{"n_layer": 8, "d_model": 224, "n_head": 4, "n_kv_head": 2, "head_dim": 64, "d_mlp": 896, "vocab_size": 4096, "activation": "squared_relu", "norm": "rmsnorm", "norm_place": "pre", "norm_eps": 1e-05, "positions": "rope", "rope_base": 500000.0, "rope_fraction": 1.0, "qk_norm": false, "attn_scale": 0.125, "bias": "qkv", "tie_embeddings": false, "parallel_block": false, "init": "trunc", "init_std_qkv": 0.0326, "init_std_o": 0.0, "init_std_up": 0.0326, "init_std_down": 0.0, "optimizer": "adamw", "lr": 0.0015, "beta1": 0.9, "beta2": 0.95, "weight_decay": 0.067, "lr_head": 0.00492, "grad_clip": 0.5, "warmup_steps": 400, "schedule": "wsd", "decay_fraction": 0.419, "decay_shape": "linear", "final_lr_fraction": 0.0, "batch_tokens": [16384, 32768, 49152], "seq_len": 512, "doc_mask": true, "z_loss": 0.0001, "train_tokens": 215400000, "steps": 7197, "dataset": "wikipedia_en"}
Each number is 200 + 20 x the weight over the matrix's rms, rounded and kept within 0 to 999. Layers, rows and columns count from 0.

# up: layer 5 MLP up, 896x224, rms 0.11, rows 559-586, columns 56-111
# down: layer 5 MLP down (transposed), 896x224, rms 0.102, rows 559-586, columns 56-111
up559,199,182,186,203,194,186,200,202,205,206,180,240,191,200,195,168,198,169,180,224,183,186,192,180,192,200,206,151,191,197,186,216,206,163,186,236,189,200,189,227,197,195,210,228,198,185,214,162,181,181,178,215,196,197,147,239
down559,193,208,157,173,158,194,218,196,158,202,223,192,160,206,204,214,213,206,208,182,186,209,194,191,205,174,213,167,231,206,195,149,178,196,197,228,193,201,224,203,226,182,250,236,182,219,224,179,225,184,213,215,221,197,177,179
up560,198,169,172,197,184,212,204,213,190,218,212,158,165,175,189,174,188,164,193,230,221,207,198,186,221,216,214,142,161,175,163,208,235,172,173,176,200,217,191,197,221,182,167,189,215,188,194,214,148,184,181,161,192,214,195,205
down560,188,210,182,248,232,202,206,190,204,227,190,201,184,216,168,195,184,170,197,211,216,209,213,199,197,223,168,172,204,201,242,212,177,176,201,221,211,241,182,220,197,215,224,209,187,179,232,238,185,178,189,228,189,203,219,155
up561,200,209,213,184,207,233,188,220,178,201,171,192,184,219,232,221,197,198,209,169,199,191,199,184,176,207,206,213,203,189,195,192,164,191,223,199,193,207,197,212,212,190,175,189,216,194,202,176,172,205,197,218,202,216,235,198
down561,205,182,202,175,177,205,197,201,184,204,214,198,226,229,183,206,195,199,205,189,154,222,235,198,232,200,180,192,180,181,196,192,167,191,192,192,207,192,227,196,179,175,233,209,207,181,183,200,193,205,199,190,191,199,182,211
up562,218,177,234,179,235,220,236,209,205,238,215,220,192,184,193,212,185,201,200,183,182,208,175,171,209,182,188,199,196,233,171,238,199,169,239,183,186,204,225,199,196,176,151,202,252,204,199,200,139,198,228,192,209,197,195,243
down562,168,170,206,191,165,217,206,162,162,230,192,179,218,205,187,179,213,159,194,195,159,199,194,224,203,184,224,187,151,183,238,166,175,198,181,175,185,214,166,219,190,147,188,217,204,217,247,226,179,234,215,227,224,172,218,205
up563,202,207,183,172,183,198,182,190,237,242,197,185,200,217,216,223,198,193,202,205,213,195,205,179,235,198,201,183,202,203,195,227,206,204,198,223,179,203,201,198,202,188,187,216,193,213,210,187,176,187,207,206,201,189,210,182
down563,170,200,222,206,191,193,193,202,193,197,203,220,212,184,182,176,205,210,202,207,169,203,171,215,189,176,208,190,183,195,185,181,194,208,204,206,210,221,206,210,197,192,213,181,202,194,187,180,189,207,212,196,182,219,191,206
up564,180,242,189,146,234,187,175,236,203,219,216,194,200,164,222,194,236,194,267,195,177,165,181,208,176,172,178,193,224,239,234,213,208,175,200,243,221,215,165,197,199,179,175,214,197,248,205,184,208,184,180,208,240,174,220,224
down564,203,217,208,204,221,223,214,161,224,206,166,207,196,184,195,178,194,221,210,195,227,237,233,232,209,199,231,212,180,198,156,196,175,171,203,227,216,242,214,182,167,215,223,214,213,185,185,193,200,199,198,189,232,233,207,228
up565,170,227,170,162,245,204,180,206,173,236,205,190,208,222,190,218,142,193,162,176,202,184,179,203,182,186,198,188,187,209,234,213,197,176,231,229,248,204,159,182,162,176,229,177,182,204,215,160,219,226,224,212,213,204,187,214
down565,192,157,206,158,203,221,204,201,252,177,224,200,205,168,195,220,215,170,207,209,216,199,218,193,204,218,212,179,197,176,236,179,171,196,207,153,201,181,208,173,206,234,213,184,169,187,174,173,207,215,244,186,223,193,232,182
up566,230,192,230,190,230,207,158,205,231,217,225,185,195,173,222,178,188,248,169,202,207,186,185,205,155,212,169,236,177,191,205,186,209,196,196,223,184,198,169,211,201,208,195,217,178,197,197,190,206,243,164,223,216,161,223,164
down566,172,208,172,219,198,203,232,224,180,191,217,200,181,236,199,214,204,183,211,214,188,159,185,184,216,193,159,179,173,176,202,218,194,252,207,205,228,226,193,195,205,174,203,193,229,209,194,199,203,165,228,168,183,186,188,171
up567,216,183,191,191,178,209,182,206,217,216,189,227,208,223,229,203,205,200,205,197,189,218,194,194,198,209,171,197,197,193,200,167,203,194,210,194,204,191,201,186,209,208,229,217,221,204,216,196,201,210,218,228,204,195,223,210
down567,193,210,228,178,179,215,206,220,201,208,194,208,206,179,214,202,201,174,196,226,186,171,240,241,184,191,222,207,203,218,163,166,174,184,190,171,211,185,226,187,168,193,209,223,212,187,233,161,180,159,235,216,187,169,205,159
up568,173,181,204,194,211,206,212,173,199,201,186,204,168,200,195,204,194,187,186,240,208,234,193,163,179,212,201,223,235,234,211,181,224,195,170,206,218,152,220,206,232,194,174,180,195,195,202,222,172,250,157,199,227,171,190,217
down568,213,212,208,195,209,208,173,193,191,174,186,188,201,196,225,200,217,180,186,186,185,227,242,198,212,208,154,230,190,207,193,167,225,167,171,196,196,221,207,196,223,190,221,206,222,201,202,176,202,178,205,194,199,188,182,180
up569,237,259,208,193,196,213,193,207,183,202,162,170,158,205,220,168,208,185,174,239,169,225,184,218,204,182,188,180,202,192,211,187,200,185,178,205,186,186,216,216,178,205,194,223,197,181,190,194,209,213,197,191,220,202,234,182
down569,170,210,197,194,223,207,182,232,167,184,200,214,213,198,222,212,200,215,216,185,199,205,178,195,198,222,211,186,192,217,222,210,211,226,223,169,219,216,211,214,213,196,187,161,185,193,185,182,193,194,189,208,192,217,209,244
up570,213,230,207,163,195,206,203,193,209,208,232,202,205,191,189,177,216,193,154,206,234,183,183,215,214,164,179,175,215,246,188,197,206,202,186,178,189,207,218,169,168,196,185,243,175,205,180,198,189,251,164,184,240,160,189,186
down570,197,221,252,191,229,210,182,165,191,233,209,197,195,201,206,190,192,155,191,248,222,174,182,223,198,188,187,189,201,194,192,198,180,241,183,188,209,164,194,234,227,178,191,182,191,181,210,204,216,237,177,222,183,182,204,214
up571,226,179,211,174,171,181,171,208,225,239,200,168,190,203,193,164,250,161,218,208,203,230,184,214,196,211,206,187,227,186,215,204,186,186,207,174,211,157,228,203,218,233,164,204,176,231,189,234,185,201,189,172,227,201,214,221
down571,203,188,197,186,233,204,177,187,188,203,208,254,163,186,189,179,176,209,177,212,196,203,167,204,221,208,270,204,145,167,219,199,196,230,215,192,230,181,189,241,224,156,189,216,190,188,199,180,196,175,177,193,200,177,193,185
up572,198,232,204,186,167,217,212,203,181,185,192,181,189,224,195,152,205,224,182,217,189,186,178,199,213,180,201,237,182,215,213,233,249,182,212,186,208,201,201,222,215,167,181,218,179,179,219,210,199,208,213,166,213,208,177,232
down572,186,213,192,195,217,221,226,194,220,206,175,194,184,197,209,212,191,157,166,209,172,173,190,197,191,224,209,210,196,169,239,182,159,269,184,205,222,226,192,215,187,221,227,189,206,222,202,222,202,167,208,235,205,182,163,186
up573,182,175,197,173,179,217,192,222,210,208,226,233,205,194,214,203,188,191,200,228,162,197,178,191,178,176,162,221,176,214,206,188,184,208,191,217,205,204,210,184,222,215,178,207,210,208,241,220,191,238,169,200,203,209,205,186
down573,168,206,216,190,188,219,202,188,212,222,146,158,208,200,184,191,201,192,176,232,209,199,189,205,229,170,223,215,171,172,162,196,180,197,179,178,174,191,204,145,187,210,184,180,223,181,209,218,205,158,194,223,193,166,193,220
up574,213,210,220,183,195,178,224,179,205,193,151,198,190,185,177,233,244,181,169,177,212,190,176,189,220,196,198,197,193,191,178,185,195,189,249,243,231,194,182,166,190,199,199,178,213,225,206,225,199,234,185,235,213,222,199,184
down574,193,196,154,204,210,233,207,199,239,199,181,208,156,213,206,182,187,203,206,216,195,209,209,226,201,204,210,214,204,208,221,213,179,249,158,187,182,187,199,242,208,201,171,180,199,205,173,186,197,207,155,172,200,174,188,206
up575,220,177,217,181,195,202,204,229,201,213,175,194,167,176,176,211,190,166,173,206,184,200,189,207,203,200,199,214,211,215,217,210,182,188,217,188,193,150,202,171,194,208,197,222,166,193,220,168,199,203,170,206,210,199,213,178
down575,161,199,189,193,214,179,197,185,191,196,210,210,246,202,202,173,198,199,185,211,258,193,167,153,184,197,182,189,193,229,232,216,183,219,184,177,247,195,211,223,217,246,219,209,192,191,163,172,178,203,188,233,194,221,196,176
up576,184,215,173,201,177,164,199,200,257,235,172,192,215,208,194,182,202,182,204,225,177,179,203,180,220,191,180,177,224,194,230,229,197,192,185,194,189,169,167,188,178,184,220,247,144,211,205,186,196,202,192,214,237,189,218,177
down576,209,195,192,187,207,212,222,205,200,172,215,212,182,195,230,220,212,231,193,205,211,211,266,197,201,193,204,187,197,228,222,211,199,283,224,233,218,213,200,206,214,236,184,174,194,192,208,187,201,172,208,191,216,173,218,200
up577,157,229,238,195,214,212,192,201,229,246,225,193,227,205,221,168,201,187,169,212,238,228,183,207,197,197,149,246,159,189,190,223,212,209,185,212,187,216,214,186,152,188,193,197,216,191,205,162,163,208,188,234,221,205,201,176
down577,183,187,207,196,232,184,173,195,178,206,210,200,167,196,222,206,181,191,186,215,180,182,174,202,204,232,173,187,188,215,190,178,181,243,151,205,210,208,193,216,206,207,210,201,207,217,195,186,208,169,221,137,173,168,221,149
up578,226,224,196,195,188,208,192,205,220,208,222,188,202,191,181,207,203,177,237,199,213,254,189,185,214,173,205,199,193,198,200,174,189,206,202,204,174,181,176,232,192,189,190,201,194,187,202,162,175,219,199,203,225,194,211,174
down578,179,192,212,200,179,188,177,185,179,218,214,201,237,180,198,146,191,200,198,198,175,228,184,176,163,181,204,203,238,211,207,223,193,199,187,193,227,216,217,182,188,210,190,197,186,239,189,163,192,202,188,184,199,221,215,196
up579,211,191,172,170,208,195,191,170,205,247,191,213,171,176,230,193,187,232,185,214,191,165,184,169,171,194,168,187,222,223,188,215,219,174,216,227,207,203,211,234,203,213,169,199,183,213,180,226,198,194,235,198,220,184,170,177
down579,231,204,173,223,194,200,175,191,176,180,191,199,184,232,205,179,193,179,186,231,226,198,214,187,162,194,213,184,223,230,215,202,196,192,230,224,168,195,219,163,254,231,164,238,227,221,183,181,184,210,244,148,213,215,221,200
up580,224,185,183,151,195,201,197,215,209,228,221,183,197,155,222,225,208,149,235,255,172,202,190,181,221,180,165,203,224,211,202,208,234,198,216,234,211,200,226,168,214,172,175,218,199,210,221,186,170,186,183,229,192,174,159,176
down580,209,197,253,215,241,218,201,209,185,198,240,198,201,230,203,221,197,215,177,196,207,193,240,223,147,240,210,238,190,176,206,172,197,228,191,198,205,222,173,229,205,208,175,196,176,189,200,208,183,186,173,200,199,203,231,182
up581,189,175,214,174,201,214,222,205,203,204,194,251,178,203,215,178,164,172,185,205,199,163,195,198,166,226,165,165,221,205,193,212,257,213,238,230,194,208,184,215,199,187,186,183,209,204,246,166,205,191,203,226,251,227,187,210
down581,178,205,176,166,196,192,217,205,160,195,230,199,197,227,215,208,183,184,203,219,196,203,211,207,213,215,166,193,178,204,224,163,180,184,208,231,229,195,179,169,207,227,194,168,198,210,222,210,194,197,194,223,213,211,155,160
up582,197,213,214,191,219,208,196,187,223,212,187,200,185,167,202,174,171,231,175,179,193,218,193,189,197,170,190,237,187,190,192,240,245,192,201,215,212,202,194,185,153,171,188,174,153,197,221,167,200,192,212,208,202,170,245,186
down582,200,198,223,232,169,214,215,214,172,201,222,185,205,195,197,221,217,185,188,215,225,214,241,248,213,212,206,177,180,171,177,224,185,233,192,203,179,203,146,210,222,231,206,209,164,199,216,143,188,213,231,176,174,206,200,200
up583,210,193,203,200,191,188,201,194,226,230,219,219,193,171,207,211,181,202,199,202,229,204,176,223,185,178,197,219,165,195,227,224,200,192,218,198,201,195,194,179,173,166,179,242,186,200,231,165,186,196,208,208,211,159,200,210
down583,218,209,195,207,219,166,195,215,192,172,191,195,223,195,187,195,182,212,202,195,209,208,219,205,202,140,209,177,201,182,208,170,237,218,191,198,242,196,206,230,208,215,218,209,198,211,186,178,200,164,240,221,190,209,181,245
up584,207,236,179,194,202,202,186,203,186,169,219,208,209,189,230,236,211,209,134,231,228,203,193,181,183,194,182,230,211,201,171,207,192,177,176,206,188,197,183,158,190,228,211,193,174,177,222,199,141,236,215,242,215,201,216,211
down584,184,212,244,203,185,177,195,206,250,213,191,155,219,169,171,170,228,223,184,199,196,201,218,193,231,190,211,172,184,202,219,217,198,195,245,239,148,196,238,186,179,192,199,245,169,160,200,227,160,155,186,216,211,237,232,169
up585,215,222,214,166,172,181,193,226,213,227,190,198,193,204,189,189,163,202,165,184,216,191,188,208,201,202,212,211,159,192,182,240,188,190,197,216,191,210,187,224,155,232,154,216,177,160,195,216,163,243,213,199,207,227,165,233
down585,212,193,192,189,198,214,194,204,188,194,194,221,193,176,186,216,204,231,174,233,210,176,229,191,229,223,216,200,212,184,242,233,209,218,233,163,202,225,167,216,220,181,172,195,186,207,231,205,191,191,207,182,186,184,197,222
up586,178,204,203,201,189,204,208,182,207,179,190,219,183,195,199,180,212,212,181,196,163,183,195,187,229,213,198,181,197,197,176,207,187,195,225,218,198,180,191,159,186,186,212,182,155,220,229,185,192,270,235,200,212,171,194,215
down586,240,210,194,231,207,240,232,161,165,239,180,180,192,166,195,254,166,162,221,194,192,205,219,217,172,160,195,200,214,198,208,205,180,217,228,158,188,177,183,230,171,167,203,233,216,235,218,196,196,214,230,223,205,181,177,179